Part of a small language model's weights: 3 heads of 32, a variant of SOAP for these matrices.
Each number is 128 + 32 x the weight over its row's rms, rounded and kept within 0 to 255. Layers, rows and columns count from 0. Numbers have three digits each. The size before them is the row's rms in percent of the matrix's.

# down: layer 3 MLP down (transposed), 768x96, rms 0.272, rows 433-464, columns 0-95
# up: layer 3 MLP up, 768x96, rms 0.279, rows 434-465, columns 0-95
down433 095:116178110095158102113244156100088063116113126136135169091139140189148094172147124111120132125076130123099128132178100092107095108149106161112137191114081147128079114063107152097150125174094112083162141191091090131119142095161086101125127111155135183112168132138110138122088107134070151119
up434 087:132149154074144165131103134106146096128070077152183075026105142138144102090129145094152138109135148079195097094105153125122164173185122078087103129095137125129141100123113124095165123194136145080143108093089095163074139140106120139111185152125151130156051133068116107134141106144149100113
down434 093:110155120104161107132089109140116132143115087119130160102131112107066100078109150118140119113153107118110130088125129127096141159073177170109115084170055112147101190128125179113103093075177094123091120134140168136095068184111067037106118147118116103091175075122086120125097197133166144113
up435 108:180149165098188104106097178153130163142120193117111108118096089177192094155099179157121112113109084158128143114128144095155086115145128170129023113109108080158099101149110139176122105092115054097130125152131091134108100113105140118140103148144149177188123066129158110092161094131138118076
down435 113:111140091154167145177136112107127135078130190159152116134101103124130140142188115148141112153110135141129178114128143125120137172111088127092110119171146143137143073199098158118077113105190133015125146132172125148121168063136115156099081109108104105103136106155137127087196132086137179046
up436 077:092070099189085095110087106126144068106049127118095092145114139109074139161123127082123175105138112126151137142106170121137092167150140128094122136190149104182144110124139119103133114172115082111125179111149195158163162181089107171184161178069082150134111134120162125164162150135177121153
down436 075:082192152098111175101113141162141119181147169148147195133156108134118147105148108128138130145191094185100159114162093145131122053111130187190138137128075121160087131167063160178176129091178097103148149098146106140098114138124142090056167185115101145118151137103105104164124098141140126094
up437 104:144101083175131118133141099118121117151198176086137097136118109099119147120123125117088117115149164140048124194091190155106140142109105177061142167115105189124133108166182110171160174152122111100124077073184119151062120197136105074125068144092156165130125151147121157136128123140127101126
down437 090:054114145147178151131108095156158085141066113196110116114113177134168153135172217101145066141123183182109159179106144127135110141151104128093150147123136154098136117147052086149158159129104129173131146165125165144139125151143175166163091142192195143106151098134114124082141135131154131095
up438 108:125034117105128131110164126097164100084117153112095074091156118162141128129151141107138137055119098088154110174107116184108119110134143190169087056180139133135124174103127097119159156110111107153135169127143104119120128130101051169114091132169126134112162153132141160148123068113128233096
down438 110:118098175119099124150122130153082152162121106110131091239135153115111130077125188153144088168193092107074106132115160153125142075177110054129101140113107119104159094128094123093065147152123135144114200076126154127110095145104108136100100117103145136171109148117082041101158123114152119125
up439 109:136131157109108119060115131143094135141085076107139089148132105139101128155113145124139115144159100102104129122120177122161142061100145075050130067107025148117064132079117115095137164175095130068102108115129150090085072132136135144121103184111106100165130123133119075089144119087069093158
down439 111:160127166233091030123076143150102179136106119166093130096097112130148134093155129113125110175114138108119148150141093129056119087152136068103132116151153131147092130136179113102138161047108139111103137131077149126134136130136129164157155088078138167138072063152154125066139135115134113100
up440 085:114043128165102209161106111154121090126119129149174088107104122110116120104116150162150092131119162123158132103188060153129119107170141166201136096134134081090136144110136119080106136125141088175084099154086126123143132070122185131167131111136110109090212099126111138095191100183160140150
down440 078:169099123108152139126128131124128126178096079203107161143167127124088137130143202121031123096112145109169101158119148106134119111125132132087153122110118134093138161124130135098122122051127181074147133140143064173171067146113113135134125108149162176132130194125157121181088114055096114065
up441 092:089130131168137151143178185129130106130075131114159162114097091111138144173178108151121125078149135164120103146156159110124123103132194143091133114151082142102142126168116130090095048082199138067135121160111141170065139141222141147111143138133122138164111176056161181143144145113156123083
down441 108:098122088140147161117116087084189111135080080121161125106178107152091165110157143105067119160125095145135132156132134078184138148130132126044169146120111092143089122121162227090116096144147070092135102121083081154080155120113058170126191139110165138112105112146104175141136117130126154108
up442 100:131120153100062124092070123169077154202113114129146108118127073125136122075109111130136050135061133063141175126178178115082115141080085141104131133104074125115140088084127144159132094131129143127140148078192112129132102145164135112164146128187154147121152152161189118116168173119144109181
down442 106:170147115196143100101091166138129100091155163116133131133135131105093136108206185163112152132107160107090109139085122106191132112079186105093160132141147105132140130111136179082110217165113140151195132122138129102085147170102113201152115184122165167129110123165131079144111091070104102128
up443 111:111136130177141097189109127086141150174120135120096095157112094134142171106131075110128120157155094154116186161140095175136101123182187111147129223108143114150144138090145151118067156079079127120138098086121121071145142180163106165125115160137213099119108194110115111172110134128168108085
down443 107:161078132125182171109143137194104131141085121127154120136105172146095134120103122122197130189192101105108107126124104101148104212078131095173072139123133117115075079074119196119107113085114129097123083143072156136157148109176081123105140152137131132125187120105152156165160086167169122135
up444 084:183154180166105144042134141155105112107106155125127165120106106138129130151105175167135127094104119144121114134061153109071127091131097164146051101157114133153121081121145081170105100151121107103170117110128097139127084055118165094152070117195176187183133148101127120095110117163074133095
down444 101:170069165131086115101135161159163131124220124079132137126100089180086078104174117081111091141126158158131102167101078112122104132109117125146082084186185135140113110108131133077159110123137148059133134156159124159066090137089184136092159105119078146110159169180126165124106169104118134123
up445 121:133113107138166142137095148111145163098083166111149127099064199151084116049096103155120118117148045123127131149082126127149170104190121124098104132175122155078105078128175109130156135093084102119115071108109144101053137146151182123126089157164173164137117147143131138143155061125140175166
down445 117:132108145089147125109088161064122096138123141153160125136108130137181144105118113124093140139126125161159126100177069176076165112144147148127146122114215080101145123071104152116116099131174140190153150125138150036122093063135153192098095114136128084092087186172167149148112116158156130182
up446 106:120180132114134155097105181090113124136132139124132147148101180110091121116176193164117126136151084129165154156136088128156085135114173110115151075139181148222159095125102144113084127144111085119159146114112119133086121103091099168129096098198148132131074081107163057126096066151112078071
down446 111:147110063111129100132092131128165115166099128147136156119140145070170152161143101120117096124113106103122117122119138183126158102100108094182154123099183128162174132167093112129158038100127120063093164115135152134097118096170163100127080066090161168127179142129150148086072058052103102132
up447 107:085142169152131061141219104085188153075096074096138075135139139178158067118089113132095145097131121137130099138125091134205077116184125131167146133097145109137104101140158148117078132136165109134115113125077129107090153170117130172128147185141106140113144146084150205127124115101147176146
down447 105:107132162186129156147133193068119119104139133062190120169157122177141131143118069098089135108140147151144156167148120061041160115143139195135127055167085087164125106162158144103153095091139125105142183123119088134151118137132114169165094160122105095135099132098142133105091119139067143090
up448 084:121122138155092113132069113118100077129160158135126151121157192149104113087105147121201131110148123107116136141187086172117141124152118130137093152189119111164164073110206102077151144199151136125139122092097146141097158137128084095066174141081115094135053096114110080108129078171108112176
down448 098:132116123122169108122122110108081110104137032108172164125153114102153114146154068133129154150089122077067116115137129093167153086097135118144106189163200128131120136105052122172120133155124111199161093132176109121069123100150098158160141124164116127079171085089133121131143159162130159206
up449 091:107118088148165119103108188168088112104222133152137141129144046141138119098149157202132086111132097120118152124093119204149126080069161141120161106149139098116105144130154144108139142142145165118144100117164191124085176065086168113162132123101116135161136147111039109105167115157096119147
down449 099:151122094165118105197125149175139109108107088157219122116093087139181133107121140144127130130146131173132183114115124171141110117085105117155145089102145148169104182103101106110085146170108124178157129081196169163149119097109120121076160115165202097161107137066079115144177084097119106156
up450 103:105064177120126164121161160109143178121124134110189186147136140100132164073096132106162151128168157138114121159085118108080117065152087177149133072122142099110195101091104088140172138158193136151158114130135151124133120167121083141120102118176120155173188102158116137146147188150142201082
down450 101:122074101144097183145093081120079089229174141118104088099163129099120102111102091062123146093156107153131105111120125135133101208110149175081104144131104146074093187150104153155124106119103113124144127114149133123173167166205132116110175087166158107132125102096147169123126162094135102083
up451 089:129143093143138075116134118133085051093117118132111117103124084114073160134139142148120151073153123120142075182129134125148126179244125150174145138139103094132112098070094126100124068138090127120140092158089092112042110144124159161120170102162143165102111084120105156091118160149061150129
down451 078:092130194138118144132074112195149145143080098194123138152222114192115131158127154127129098170135117144101171149168189165106085139150166123117130139112108219179076168124133146104149151151141165141124093142175111087145143120109110123156155140108158123094127170136131126107188102065146101145
up452 107:137127137138144130194123230133131141130081133071107133183159088131121148119108121175127122129088129131152055155168138150176072141134134140155128115125146079079149090061099106138093087088200140117099132047116131096114087084110143138113173143103154108155142137146154115217137109115139116128
down452 109:084147118126097109115114198124106059168178143136093037137112107157104137031133141127131085149126157093112116090103109145066158184136134104132142093113166145135106140153196115086184122126155156113093137131136100132090138128089141074169115104057142141113133134116125103198151105128135082099
up453 111:166138164114104117117076157119196135193082112116190145183134125141136106062119101160070068163129066148154144135173147128149146128198169147135110116186125118166133134115088114158113133098131053159094063100189109128131150130105155114095106164153134091149194151125138097108103126132109105132
down453 114:088127108158164117087120150102081170186081170057193155165128124142098120102161157164174101139134126128156136076122138166115149079097141122098075112181111073192114124114138138055132081170136130095144133129094112159102112176138134162161094111105132098139118182152107096153088111136140198086
up454 086:135169108106057088161176134126118140145101162097146159128091138127159135149183146095090195171087093131143170144135107148137149108047127100124151104117141138115138115101170117089078127126085123123081021131083135125101153155140124079170134141134065133093086148169091138157190134099178125134
down454 083:163152128138114174105127108176106102081136109154075125157173139158103128128102118155153163172175159140096058135124086156154114129189121139126165087054131076138119154117133141136179149188171133173124126163168173129150110105085160108058141164081091139103226148139119116153125134145106100161
up455 106:121148135169155116108135221136141104075139118119175136146111161143104100142115122171084124085008139113100164140142089140124137121132152155177108074090123103154166124132125098049111141157164152136123098073117060131190095114106122165153163121126079098105126134152133110084128162112115075163
down455 109:171146116194115098148094117144125097142138088081112053132150092111129093100123106093154122114129104127134121092134132180107071150149154107162163089112129173102177090127121095136116105123089113151137059111072116112114122097183160146083087116157108136112071194174136106101137110031085146074
up456 119:170048131090112134125189117115097165107082117092143093135131163098068096175094111163101149159130127173155120111119162147183129151161169110117046162137143129137127121176134082132134201181130098137146125128119113129105148104086086133120170198133089136131085175077071106129104122184098145118
down456 118:152090101112153089141112131117094172153095120090159102104126148131134166138141151194105079112096188120143139113146107179067095159059034118124143094162138163147132106166131161125121118135166081193114192078114069082133137116136114126142140123149183151141102177101090129104133174125169076143
up457 095:082160171116097122129100154149140102092123117122137091117127156118036131125157124114135100090144108137104092122114178136101120117145126116118158134176044090111140136035143152057138019158127092113128195109147110116140159127110131190122100140132089137073093159115164162130100108128164163100
down457 109:131195190116092178084139121128170149118140122098115114157081130158056083127124142119178046132122098149106138143159159109149092063128115093136102116170155101120138137087132088102088127154116128123084133098086135139155071173098138180135131074159128164151142123152154059091148139195092078138
up458 092:152178150086141139119092154130093132136136080113121118169079110175069101149162185125149166144134142155096163205109119164156137058165118109107147137100102058163119200145156111163145082120164116192137164123149103116150132114099118112164166135092125149166144083167103105111192078175147092133
down458 093:112131132099140140113115146111143163119077114116108134084163099112122116172093119139088123051148104155098116120111185128114078116064118213120117080116076113123115158189105157097115115082134085133084114107132091162109126144152203123064122073140128135121104045109060124108097081123114091094
up459 086:164106131156102155122175183072143157113151092135100134118069108097127123157215105098125133165142161118097141048119134179139132094139103110099108121122087137114161147129089197082185147088168081116123139145149131134092113157133197096101119176126121122099136163144136114210060161095143106117
down459 092:130157107131087127139139124153112128114175134135116213100198127080121107136105110106139176130133107097177101088110159118160092124125102138169120122133148125108081168103109114126051219045102103074118199161109119088112098155134104063132147195125148064138151139127138116163127136093131111137
up460 103:132135150103148078121121059156107147182137181084138179151119151072124078137144178159140137131079125105107120185138143128091129139130152134162123145133083132144106163123074134053123112106160177129164159108142166158176203140106159138166096137153105124177126122121194186105072133100104105059
down460 111:192162174124095114097088147162112109088132150153091139145140150096109122157075138121121112125136180114092153180143115133148165091138062163145076113166146223119154147085112133063101155124117160146138135109151116149182141024129164166068151123120124115122142160122183133118083170088119111126
up461 106:164112115225117154104131152132147161119133127133140052148091144125116126130104141167129118090137146110125105158126148129137142172054089094147081086175115138128135123173093120111182195083116090109146109135148178139084060133075175097174138128086119037169091174153109138123127131138096156142
down461 091:144129119139158133143129128110173101154112174148102118127065170098109111125161139171085147109170158111100186100156102096076173117095180141097096173093155116075145135120096119138150103171137151070181133118132079145107029122074141106110115101120132157076110134097092162086109139191141158061
up462 088:140140098095071140142085092111089147075133128142167165145131093106101116103151139082196138169141138091068115092056083118129101109097115129136119142121123085198181023089066115167117097169101120126102133165125097174132099135109120161166143130151173123134149124160124176112134147120072150108
down462 093:069092217121154106140124115115147123121097203138118151162160197105154137117131167127161101131077140129111111126137133131084167150129138107110143101172133184142131235102107164090158134126201148116116130200130088116177094118152120123115107106071140133059103125098108170117141130161139083134
up463 110:141102166160146134146065131165119141148094145113118112095130078132104063108103119091119104111148043123068098105156113113160153139115131079066151107143155091164112107153130096097239156154091093113115089097135129063109121102140143114104164160072138098098153128177168183137153133161139154098
down463 114:141128206163127096111181145125101121103085113108096125108160079095073146157078134125167143160117141120081130129097110114140186138075160033078119152151115126121074075149099157188166183171107109121126132156122116139108189143188133141137133096112168125142103132159126159143118156157112130212
up464 100:135143187139096135137167102102141075148101160119162144163147131075094090066131142130091134124075126112114191117105164145160116087143113145166091115075107132139108152137108173141147191106110087138145085116071097126137115123133066103130179189087070138116086177184195106145116111161151190115
down464 117:101132066112177183105122102139119123155117129120140140136077133113169135152192047155158160157071225126153102147119159132121169145125170096044113125111134110145164093141133112185169123070096125112145115216133127114104146162081148153109161140160126127128165097143147073126138150123151128167
up465 077:149096183155067150138102135085167107160145105154056133169088108149148127178144142146105141131167118116151106146138115149105131161083145106075152116148135143075113115174154142139068157183121102111115091199138169155172118105100081093157097155157085117151094116164149192109091086107215110117